Weights of a small transformer language model: width 320, 5 heads of 64 (1 for keys and values).
Each number is 128 + 32 x the weight over its row's rms, rounded and kept within 0 to 255. Layers, rows and columns count from 0. The size above them is the row's rms in percent of the matrix's.

# layer 2 attention value, 64x320, rms 0.0473, rows 0-63, columns 256-319
size [ 99 105 102 100 102  94  98  99 101  98 104 101 102 101 103 100  99 102  98 100  97 101  98 100 102 102 101  97 100 100 100 100 104 105  97 100 100  99  97  99  95 100  97 100  97  99 100 105  98 100 104 104 102 101 100 102 100  95  96 104  97  96 100 100]
[[110 130 139 160 190 113  87 111 163  86 151 166  76 164  95  98  84 150 171 160  50 105  87 170  96 218 152 184 181 108 135  71 109 112 100 117 115  99 103 162 152  97  95 109  93 122  69 161 128 102 100 128 169 152 152 151 184 169 124 184 161 190 121 129]
 [124 127 138 196 110 124 146 125 175 120 133 145  72  94 124 157 159  95 118  89 135  67  94 100 109  91 119 110 135 128 112 106 120 187 128 128 113 159 133 216 114 129 138 186 111 127 156 130  55  80 171 151  95 128 148 104 151 214 172 144 115 131 137 108]
 [113 129 119 107  89  94 136 185 112  65 139 123 125 138 104 110 125 124 132 122 148 127  69  88 180 166 135 118 115 123 140 106 135 108  80 128 135 141 140 105 114 132 130 109 144 122 136 127  89 151 167  85 119 128 144 166 136 133 171 142 156 108 130  48]
 [153 111 124 104 200 138 126  45 140 168 141 150  82 107 141 120 171 113  80 116 123 100  45 145  87 162 127  97  92 128 160 156 113 165 115 100 191 115 175 107 123 140 154  99 168 141 140 139 158 113 117 147 153 143 143 126 173 128  75 164 152 128 143 122]
 [114  47 122  87 145 146 125  97 158 121 131 107 148 177 131  95 108 119 103  89 107 155 193 145 119 111 130 154 122 117 125 118  92 161 126 155 146  88 137 101 128 112  81 145 107 179 224  90 145 137  70  97 156 166 164 119 113 124 126 136 128  90 105 116]
 [ 97  59 107 189 169  80  82 129  64 127 112 126 157 137 119  82 143 113 146 179 100 120 133 106  74  91  67 116 138 171 138  90 104  98 151  78 123 181 134 105 163  85 127 165 139 192 129 155 118 181 142 104 135  72 189 127 151 101 150 163 130 175 137 162]
 [106 112 120 115 103 141 133 102 120  68 177 140 153 172 196 168  85 123  65  58 187 136 116 116  76  86 156 147 107  83 127 112 139  85 162  85 104 156 125 128 125 161 114 138  88 165  89 143 117 166 109 144 180 127 137 105 120 113  52 129 113 175 158 128]
 [138 180 132 108 149 144 120 176 112 175 135 132 146 146 128 172  99 137 129 105  99 121 184 155 146  96 179 100 153 163 116  98 107 139 135 180  83 155 119 134 189 160 165 123 128  94 157  57 121 168 157 147 202 167 105 100 134 140 151 166  61 166 168 140]
 [118  68 186 133 126 159 139 176 155  68 147 163 208 190 147 130 173 106 143 134 137  75 109 187 155 151 123 139 159 111 133 139 127 129 145 195 118 189 210 141 101 121 131 100 126 109  95 105 122 151 110  42 125 105 158 141 115 136 111 151 161  50 192 190]
 [200  87 152 152 162  92 112 166  78  81  89 120  98  85 123 124  91 137  61 102 125 100  79 155  75 178 146 101 148 140  68  77 145 163 107 128 150 125  94 145 105 124 138 136 118 169 222 180 159 125 148 133  68 157 135  46  97 151 120  82 148 110 126 111]
 [163  95 156 134 119 107  86  93  87 114 125 112  91 104 103 130 105 158 104 117  73 136  73 165 108 159  93  93  98 133 120 168 164 127  92 131  87 137  74 125 111  52 136 114 134 137 125 125 203 160 129 157 122  77 117 128 135  85 133 162  91 129 108  83]
 [ 98 108 110 130 112 123 106 175 103 149 149 130  58  68 149 161 140 125 162  99  98 176 122  92 122 135 180 165 137 166 157  71 174  93 160 119 132 145  90 143 151 116 129 167 179 177 168 108 173 132 161  78 114 142 129  81 230  51 139 132 160  99  84 184]
 [135 193 157 176  99 176 102 148 163 153 100 121 101 122 119 139 144 116  64 165 109 159 142  84 151 207 157 141 134 113 125 153 115 114 151 103 128  88 151 136 152  94 122 186 131 121 174 114 157 136 134 150 147 126 165  92  76  65 126 168 113 169 130  66]
 [154 120  72 103 110 149 145 139 152 162 138 122 187  93 165 156 159 143 176 114 140 131 150  83 116 127 122 147 137 166 130  90 170  99 176 102  80 157 154 130 101 178 135 119  47 145 132 163 118 187  96 196 132 128 118 145 184 101 131 130 126 155 136 130]
 [ 85 121 138 124 178 109 158 119 139 146 144 154 128 211 187 128 153 137 132 108 125 162  85 187 101 180 190 104 135 158 110 104 126 106 128  98 137 144 116  91 121  49 126 116 107 136 108 140  99 131 114  99 106 135 161 176 182  88 106 105  60 118 123 162]
 [102 122  83 147 132 120 148 166 133 132  98 144 121 136  85  95 117 167 139 137 166 152  71 151  99 124  99 135 150 118 131  93 103  39 131 164 102 131 163 119  97 128 118 214 113 106 212 128 182 155  95 120 132 169 151 133 125 137  94  87 117 127  94 159]
 [108 174  88 110 129 148 160 100 149 143 101 139 146 184  93 141 106 121 111 153 134 120 109 176 157 163 144 158 146 154 144 151 158 130  93 103 149 178 104 144 105 161 162 118 134 147 104  90  98  81 136  89  80 159  79  70  96  96  76 132 126 158 143 180]
 [101 109  72 147 124  88 154 106 180 129 103 196 168  66 116 164 156 144 139 126 116 180 132 131 116  65 103 103 168  92 110  31 118 137 174 105 138 175 172 131 113 123 112 148 165  94 127 114 163 197 106 149 133 181 145  91 143 158 111 155 182  75 157 148]
 [152  66  62 142  95 174 113 122 118 119 111 123 110 192 147 102 140 118 157 126 147 179 144 149 123 180 151 151 115 158  99 131 118 119 181 121 113 155 143  71 117 112 168 102  79 140 131 125 134  67 126 124 135 132 164 118 131 158 126 105 123  63 113 120]
 [181 141 136 154 110 123 175 152 112  50 103  80 107 121  72  92 125  99 117 128  85 154 122 126 138 152 166 133 110 123 109 136 113 116 160 183 128  66 122 127 165 136 150 120 150 119 134 136 106  95 127 140 142  96 104 161  89 111 129  80 145 180 117 127]
 [127  85 123 129 137 140 118 113 103 136 134 133 157 148 126 185 151  91 125 103 141 172 118  84 110 142 173 144 132 124 120 173 147  83 106 153  60 126 133 164 119 126  68 114 124 122 114  99 109 114 134 147 169 122 171 101 125 139 103 144 156 193 128 163]
 [108 177 173 127 116 137 123 220  93 105 174 177 153 101  75  65 146 114 127 182  85 178 107 122 187  74 129 156 185  80  96  82 155 158  86 136 148 123 102 123 102 114 117 113 102 116 124 207 145 140 126 136 108 148 118 123 143  72 152 173 163 166 100 132]
 [119 144 114 143 119  96 130 141 130 139 143 145 150 150 152 195 196 139 119  96 155 136 166  84 185 108  94 121  94 183 142 121  98 104 109 135 156 137  78 110 103  63 125 119 168 104 164  97 169 205 113 124 141 186  99 153 114 129 112 107 217 120 162 118]
 [ 67 128 149 154 161 117 140  97 104 150 110 112 113 172 137 158  75 126  97 129 123  97 161 124 157 148 119  82 138 188 149 131 134  65 108  88 142  68  64 151 174  83  73 115 110  75  69  92 141 139 118 122 117 128 122 141 116 130 149  68 156 151 122 123]
 [127 108 127 141 100 189 162 132 165 117 111 101 176 124 114 134 185 111 144 164 114  80 117 131 106 139 176 118 146 179  96  87 111 134  94 113 131  56 136 158 115 149 123 174 100 153 100 103 142 116 120 102 113 120  72 157 125 169 140  84 145 104 116 148]
 [104 176 114 151 123 146 106 135 149  97 141 118 160  82 145 149 140 129  95 142 100 130 147 144 163 111 183 107 142 188 140 120 124  91 184 119  87 190 137 103  97 127 139  96  95 153 105 101 142 154  33 171 145 129 118 137 116 145 144 120  85 136  50 136]
 [ 77 182  87 177 121 134  93 136 105 113 135 141 113  98 121 140  54 129 128 161 148 129 114 190 139 158  88 148 104 106 144  95  80 109 133 138  76 149 148 164 119 158 151 146 108  82 207 146  82 131  83 112  82 144 141 132  58 159  99 144  96 139 143 159]
 [ 63 167 181 164 145 114 140  53 132 121  82 127 155 100 166 140 164 122 134 125 155  99 103  89 134 126 112 105 163 196 154 109 129 111 153 160 188 100 170 157 103  95 134 114 142 106 112 174 174 156 172 148 141 102 164 120 170 150 112 130 152 215 126  59]
 [129 102 106 101  94 145  61  87 146 137  99 170  92 121 120 134 137 142 114 119 138 123 138 134 120 188 180  96 100 142 149 133  96 144 135 165 137 150 145 138 126 128 154 113 118 135  95  94 113 131 113 124 161 198  89  99 184 115 150  99  82 186 118  77]
 [189 112 145 148 120 112 169 148 107 149 184  57 166 135  93  96  96  90  81  80 179 166 140 124 135 138  82 151 110  85 174  94 143  87 178 139 124 104 104  74 104  99 130 103 188 172 127 195 127 151 149  82 108 162 103 154 144 181 162 121  56 150 151 126]
 [168 111 174 134  83  84 126 195 114 176  95 150 129  81 144 185 151 126 159 133  78 183 123 107  69  97 133 101  49 145 122 138  68 105 143 134 112 131 104  76 162  79 125  96 113 115 191 135 139 169  94  63 169 129  90 164 122 101 116  89 144 150 105  95]
 [121 154 209 185 147 134 111  53 134 108 158 116 167  86 103 120 161 150 166 117 131 140 185  94 151 117 143 138 124  80  91 146 141 158  96 152 156  59 150 198 148 130 102 136 180 101 147 122 144  99 123  90  37 127 148 121 112 196 118 178  82 211 145  78]
 [145 109 120 162 152 125 125  29 137 105 101 205 169 128 186 133  92 125  46 126 128 125 148 165 126 174 158  98  77 171 100 107  83 153  70  83 123  79 166 157 105 166 102 105 144 140 165 140 157 132 170  64 176 151 133 151  86 123 132 112 106 160 175 121]
 [140 170 110 119 133 174 161 148 143 165 128 186 135 128 142  97 103 124 142  76 130 145 123 111 132  98 141 142 146 117 108 148  66 111  96 189  68 192 121 151 123  91  97 190 121 115  84 139 184 170 157 156 123 171 121 170 136  88 124 145 114 168 182 156]
 [136 168 133 138 185 110 125  65 170 137 137 108  99  98 158 171  84  89 116  72  76  89 203  90 136 113 206 144 123 142 158 146 124 137  96 142 155 125 210 131 142 119 109 101 117 155 198 112 136 136 124 117 127  93 110 144  99  65 116 151  82 131 132 155]
 [ 95 170  93 153 132  83 145 134  86 118 106 148 166 153 142  86 115 135 137 108 168  78 133 180 149 148 158  71  88 122 110 107 117 170 140 148 153 120  89  87 116 145 151 168 151 157 186 103  91 122 126  77 158  69 120 129 143 110 137 187 110 143 107 102]
 [ 93  79 128 212 156 150 104  96 111 127  79 135 140 126 141  88 142 124 193 143 143 115 131 177 145 136  97  98 131 158 101  84 100  84  91  54 145 137 124 108 151 136 117 107 126 112  95 111 144 167 166 154 124 124 126 102  92 133 109 153 142 130 127 168]
 [103 145 103 157 177  95 122 143 140 172 156 153 151 170 145 129 133 137 115 100 137  86 106  73 112 137 152 119 127 119 165 116 103 117 202 142 113 143 172 113  93  95 100 160 169  87  56 135 148 154 125 110 132 135 104 103 156 147 146 138 124  68 115  63]
 [ 53 107 106 163 107 107 121 131 129 118 179 140 118 161 121 130 144  96 135 162 138 177 164 108 121 149  90  80 146  41 141 170 106  88 147  76 143 152 115 168  56 156 107 137 151 103 115 140 128 126 141 124 160 105  78  98 153 122 155  94  67 104 131  96]
 [181 175 132 140 111  71 102 124 152 137 157 158 109 111 152 114 110  78 117 144 140  90 164 152 210 200 155 146 135 131 109 136 152 141 128  98 105 193 128 125 107  83 133 124  77  96 169  83 133 168 113 151 186  91 122 112  79 156 151 124 135 125 107 139]
 [ 66  95 137  66 125 136  87 150  88 123 129 119 159 179  99  72 113 125 131 140 131 109  62  55  76 107 119 116  72 148 174 104  67 107 134 147 114 105 130 139 133 159 123 130 116 136 158 128 195 178 171 146 101 146 106 157 106 193 115 128 169 120 128  66]
 [135 122  98 143 141 127 140 167  98  85 167 126 136 123 110  81 135  98 124 104 188  89 132 132 152 163 145 174 116 148 108 151 118 140  81 158 121 155 189 104 113 112 171 141 170 102 115 140 131 126 121 118 114 134 107 145 112 114 114 125 172  97 133 134]
 [118  87  53 142  96  99 127 118  79 106 123 116 115 133  99 110  90 108 126 100 156 189 163 145 100 117 141 146 117 183 163 142 181 152 127  73 193 200 130 140 151 120 114 121 193 134 108 138  96 133 174 103  76 147  83 152 134 153 170 157 135 124  88 132]
 [ 75 116 112  78 140 128 150 125 157 125 128 122  90 109 161 148 113 128 129 144 129  94  78 136 124 194  85 131 117  98 154 121 103 124 127 106 112 118 146 143 137 216 128 228 141 148 135 140 177 191 137 207 123  83  98 169 119 119 122 157  61  81  99 118]
 [170  83 130 105 104  80 116 146 149 189 120 130 174 203 125 152 140  90 144 150 133 158 127 135 147  88 109 145  98 209 135 105 143 152 105 116  65 136 143 140 149 151  48  90 108 116 140 150 154 134 104  66 159 104 173 180 116  86 121 120 115  97 153 157]
 [169  97 115  86 131 132 124 146 119  80 212 122 111  82 163  85  48 141 137  98  96  92 150 129 121 134  83 129 113 158 159  91 144 102  93  99 197  93  62  77 199 145 100 160 103 133  65  64 174 133  89 122 159  88 104  90 116 109 113 136  72 161 133 120]
 [156  77 121 135 119 133 120 153 147 171 117 157 135 142 142 121 119  67 123 155 129 128 120  66 129  72 185 123 158 109 126 106 108 144 116 110  70 111 165 101 152  96 118 156 147 143 159 128 155 148 167 162 171 144 172 104 157 128  83 145 133 117 150  95]
 [142 134 170  74 170  80 127 123 113 153 135 140  99 140 103 109 144 158 146 117 133 154  99 181 102 105 141  92 163  89 110 149 146 131 126 104  89 104 117 184 145 126 124 192 159 122 141 139 160 114  71  83 116 135 122 169 131 120 117 124 119 166  74 103]
 [151 119 104 204  84 114 130 177 105 113 158 155 110 177 196  92  74 131 163 114 118 179 192 128 149  99 119  99 102 122 153 152 172 130  76  38  90 203 119 155 100 160 104 153 116 192 152 160 130 179 146 111 159 133 109 128 165 116 142 116 165 147 165  94]
 [ 46 153 161 131  98 184 142 169 154 147 141 160  64 119 162  96 144 147  76 144 127 187 108 138 145 160  98 100  98 119 127 194 100 117  73 117  88 164 102 159 129  49 124 104 107 110 111 152  93 145 121 165 199 136 118 132  75 159 129 112 131 136 134 156]
 [137 125 124 108 120 138 145 113  94  76 101 166 118 115 120 173 149 139  91  84 166 128 182  84 144 214 146  83  93 103  86 193 120 120 100 111 116 171  56 168 126 130 171 125 117 203  99 120 157  26 145 171 114  84  89 166 179 163 156 117 135  82 142 101]
 [128  73 165 103  92 155  85  99 114 133 188 155  89 171  99  85 130  97 142 157 179 108 161 109 164 137  95 150  94 112 156 116 110 131 148 134 142 146 122 117  82 128  68 120 111 120 185 162 148 136  99 159 117 162 161 127 113 122 108 155  83 126 171 119]
 [153  87 160 109  72 148 189 147  98 133 190  84 154 104 131 106  90 123  94 100 107 132 147 120 166 149 154 102 144  76 146 107 124 110 135 144  71 122 188  83 130  82 119 172 150 172 113  66  85 126  90  89 137 180 129 114 118 129 125 224 141 100 125  97]
 [ 91 122 203  79 108 123 106 133  91 133 161  40 172 161 140  86 172 185 186  75  96 113 136 104 137 135 134 151 144 114 135  97 119 139  92  92 156  55 157 145  62 182 134 109 129 129 144 158 100 113 114  97 181 156 126 130 164 101 178 161 218 118 130 134]
 [110 159 155 102 153 121 114  87 111 110 159 139 144 167 181  56 140 114 106  86  75 132  83  94 139  35 220 111 132 111  98 154  86 137 138 186 124 118 189 156 142 133  82 160 132  93 154 136 110 163 102  95 137 127 148 123 154  93 206  89 110  94 121  70]
 [105  58 105 131 139 132 126 167 131 123  95 152 110 173  84 106  94 135 139 114 139 169 194 118 156 160 145 148 143 108 100 129 123  93  76 124 119 130 133 154 112 123 110 119 128 140 164 126  83 194 144  86 104 163 104 104 154 147  72  85  85 130 129 108]
 [ 74 136  99 186 142 126 186 148 134 169 157 143  67 101 158 144 123 126 130  93  95 143  92  90 177 144 122 158 140 159 150  75 129 110 106 117  71  92 141  62 105 157 109  86 142 162 139  79 115 128 132 110 131 141 160 161 129 104 122 159 113  84 140 147]
 [144 128 190 138 152 138 109  95 133 157 151 147 154 132 122 178 153  89  88 166 155 127  77 125 214  94 109 146 117 104 106 161  81 108 106 128 129 106 133  91 101 150 193 179 159 129 139  83 152 178 106 140  80 147 131 153 123 124 127 117 162 168 136 103]
 [128  58 103 183 116 153 139 146 109 121 122 153 127  66 188 151 153 165 179  35  51  90  97 163 141  97 139 112 106  88 129 109 114 147  88  99 150 156 117 142 126  60 116  73 127 125 148 136 139  84 109 159 168 130 161 105  93 186 141  90  87  60 124 118]
 [ 80 112 114 134  99 128 129 116  92 115  94 141 112 143 134 171 111 177 114 173 125  93 144 134 156 130 126 119 101  64 127 113 175 114 106  95 128 154 165 253 126 130 119 119 150 113 130 120 156 226  91  70 129 127 133 166 164 155 133  88 151 110 110  88]
 [ 71 137 105 109 154 155 160 126 135 105 123 146 139 126 132 125 153 141  85 120 115 123  70 151 124 141 110 135 157 111 144  89 130 168 137 159 152 108  62 156  99 149 128 133  79 201 126 151 140 126 157 159 139 113 158 176 174 119 152  77 181 145 182 156]
 [152  72 133 135 151 109 126  77  96 172 103 132  78 138 106 114 100 140  80 149 135 182 144 126 145 176 125  91 100 149 157  98 134  90 124  56 131 121  95 156  92 150 137 101 105 129 150 110  92 150  63 166 117 136 170 100 195 102 114 149  95  68 115 178]
 [147 116 123  90 179  84 125 172 155 173 145 159  99 124 130 154 166 161  95 143 147 137 133  69  76  85 125 112  93 114 137  97 155 106 106 119  78 171  73 155  90 116 168 202 128 153  98  94 101 142 153  89 167 190 125  79  55  58 105 150 147 156 131 149]
 [144  89 148 126 122 119 130 116 113 148 130 124  90 209 110 161  87 138 107 127 115 114 141 140 135 193  82 150 118 112 175 101 153 111 164 126 137 150 106 111 112  56 120 187 118  94 111 148  83 104 146 211 113 138  92 138 166 156 142 112 109 170 110 126]]